python train.py --positions="alibi" --bias="all" --tie_embeddings=false --optimizer="soap_variant" --beta1=0.95 --warmup_steps=200 --decay_shape="linear" --batch_tokens=65536 --doc_mask=true --train_tokens=126600000
Each number is 500 + 50 x the weight over the matrix's rms, rounded and kept within 0 to 999. Layers, rows and columns count from 0. Numbers have three digits each.

# layer 2 MLP up, 640x160, rms 0.155, rows 0-16, columns 0-159
508523508477408518458473510519521576491493507565564491423553469495472467571490502487482361521569463528585499534490541509480518540490432544544493600517519426552520470483433464501461423508551494549531392542369482511456474537528518456453505492544471474466533539524502458506416607487456429436454523514553509522459493555463496384528527405510492502483467475522469468513552480574522538491547514490546539534429523519503467376386397503415523463507523557471509470523517627508530516500577494
480507506577406518549597570506443444577481473448497522578574499428497543461649482535438485503455479481499460576384557525393487560447406442376469469514538466555468479538550417584529529494503601459423508469474553516533513493461521460479401464506445530440534574435439529458492515488664474452479480521407537371472498526499615433579549545532556589517436503442467471446502498575536511517518397513502513474513420578456426485571507447548518473555485514564458532481556561494473467454540499
541577424545551553446535516504371523454487449460517421503487539424495380504478505547572468551462456443510467527491488496577482499525438485455531449512472478515490542506589574448477474511503538463407626521449510438486464470481507501497488460562481501543538477506470460389464426403441509513430480547540446457440520510475523507490426468413498489597450503427515443550529543503545581476457572547474438592593502543501443470473544473475490470507450479564486563545511590534568586522516505
409500481435546480514522401454511535432594489464389480458497505486431501500512548460507455394564538485541521501520595456491469495441564463558453508443507520475581504488524515507504585570527467490494549485492434506515518508598533449577461566469571440496542402526536533523488422547509524469496572527378497425374599545490421489470551515508432495486486539487471458401570485514568538531609530562609566496403538446481484517542542539491521540468542472512551514490613404459457482441599562
569432450519412590526535500521536594549572519473480439516544475463503475500509533473451442527516492560480450478507526475528521467522534413469490500541469432502437547535602552547474521435547485517448494576505499564495546491488438480449501583460491516518482591517499575509457532484487532484440470514444467489498625515599487447464528495470507444530487459454589476417415487403487532544503531567468454489451589544559452546492570605568576475479433488487489487546499502411490462442497456
485455497433520614528434503424486403518520538545572497570552523446487535502559463509603492442486496473565537419486556538437482576455559379399487581493543367592521468557506447494539454484447532490549570411491535518509506531574583612566474516576488504619499474524482505450470435525545419368508456414477558536375438455628606585487494454479542451576473541443551573660497500471500452429565530458623535466537482549450554490406518512462466469559477523496524455343557613473611480451532557
511496514435562540557574529566584583511562450422477531534560491541517550538427419464518545517427462567552495576427502601449516501565510485480504387497536458491448463433459501496496547464402510430410535470433515466454503413484530531480540456482510511569516427565490546603462408481450493484506470470555537455508505491595493562525537513491507488464440509523604396551490506507431547467513462597447437495448551483487594527490539481507448552541477492508656569539522505516469517557543513
558537459615587490494547383506456515460560503547467448496427526634461509582582473533519480460480527552497514534525481503460462401467520484435578415542482532531457547537472454550503414551533453572458371534535512440467428409495485523430540426520482426496458441481503527509576564446553447457478507554571542426551545496511545520545520511579508504386593468532450392575464406493556449620569449461519547481604533589516449512404546570461499542463486576473571539518466513569417452387529489
533544480534492599466545541451557466467531509493398480483545520504449545581482441570492546482521453490553607512474496454515566468476531643500495596553535483481482538468476423516465394464542379471395525512513456524575509495510448413593452501480530491518369451567504525513589458493573527480548411511439546513496484445519558562555494520538587495411589418451455536453532481517516487523499504492636519585503540494549468567459554608486503556497610473472438459572494536477445477461467528
479472508496557428558664528510508450462506462455518473597459579501550444530465469529601507511495409519572448510427546482516451514473506435418509559546479545542503493452499536534559475516577623549512477415449473542539492521426469539473471500514483477495498452536541505462584502478514467528442495507547468522502559538546393490595430556472443484568464498479474528486508484559438416425512404527438515609371432545529530533502490515436486581539479426503495502538445561514464502476444402
465594563602555543478489587486533544563467534536495428468440500511558408501409522470486476492408546515421545550525521368476464537437452438494546474501495412521582461501532555471485549498462556409519438511387563546473546492566461430444556512531531490512455523489519490442513501498510423524467524405581438582588499558464498562489526538465405508442476490426586440541471570525479585491444492433478510562474509496569583460509509496493501503573532533525507461479499538402502505527460460
536618509463595471561510501450507483484463524535487537514555436514406438522470488480551539456376527525484515572521493560543474505504504508435528504463444521563510503439496493459536511512474507525542510515489544442437389518399431541438479525450417505489545435433506450555506538492561518458414526559475526443517438560484452514544614509490581476489523521471457574482471545531374458466509548488385492496566573476508585486566534543382425395538479548517571503570491517570532594541499478
482507488544416486442435455486496488509511526503492587479528480476485516532547550541529440481480459494468500450459527485502526501535564454501520489479509553507516535509527466465475493488481512428399533600536615533539589544443484524545476486443554497422482488455611524493476521468571522543513541561559453526491573618474507543435466464545476544544510496538585529472435585481480498577497513562491560468518515468474403467502504398445547407544451545511431519429410499371417579559478503
471552547522555573463559458476544459525465565480483612594508521473463494488507453490482429523534456588523436490586494514489568499521427601556540488449522438489467436478526421513526455472480500462473511567498487482530517642611411490513477458396476404573499547438532440632476486438536497468441476479562506564545520599518551452550407545558407523513511465482490565559525525483478389564423444553467523557542479542494506495448504486489509509512547583492465541497476494602497440429464415
458534452505493451536467601515481471462454543522513494470539476502414539481526583509552519447508424509498465537520533490516513480550517565539464468542666494455499584545452487448457466550465549469427523474496545531435484478547453504484483553490467438536494446531516586481411544450500516474514416539480435520417419551514521414509577427466613543524583462431441551535491492484471500446514538491541476512508513479510466435501584504474530469469495460466472475560464484532449492575613505
431533484595443500479548430380496503505533498451423512467493466489531570491550470511542479451457361491511505515488451478458573554497471534495458569500375469532495564517517502492557498437480465621491444436541500541471443552471614480489490514484558378509482517439435544532561476375549436564531444594519507545576532476492461483512536538544563529541496487388418619419483467529497451564449544423503544403449423440429509471398462535424539360449482453598425419460482464503403530480554409
437462454551481438575498562513443484457498470438477507437526505634509549478450614616484493587530524502523542393553603585386500495510568579453501557549460511513460499505609506463432475426555510545567484471394533545462460501566420581576415465527394546494511535499528540473518433447505469439440424410463463408564474483478620531502526418533580526446466474456517513679529526496536499474516472436511429525554521456486512543477410505497471527517480545569486563497467503494456481453517538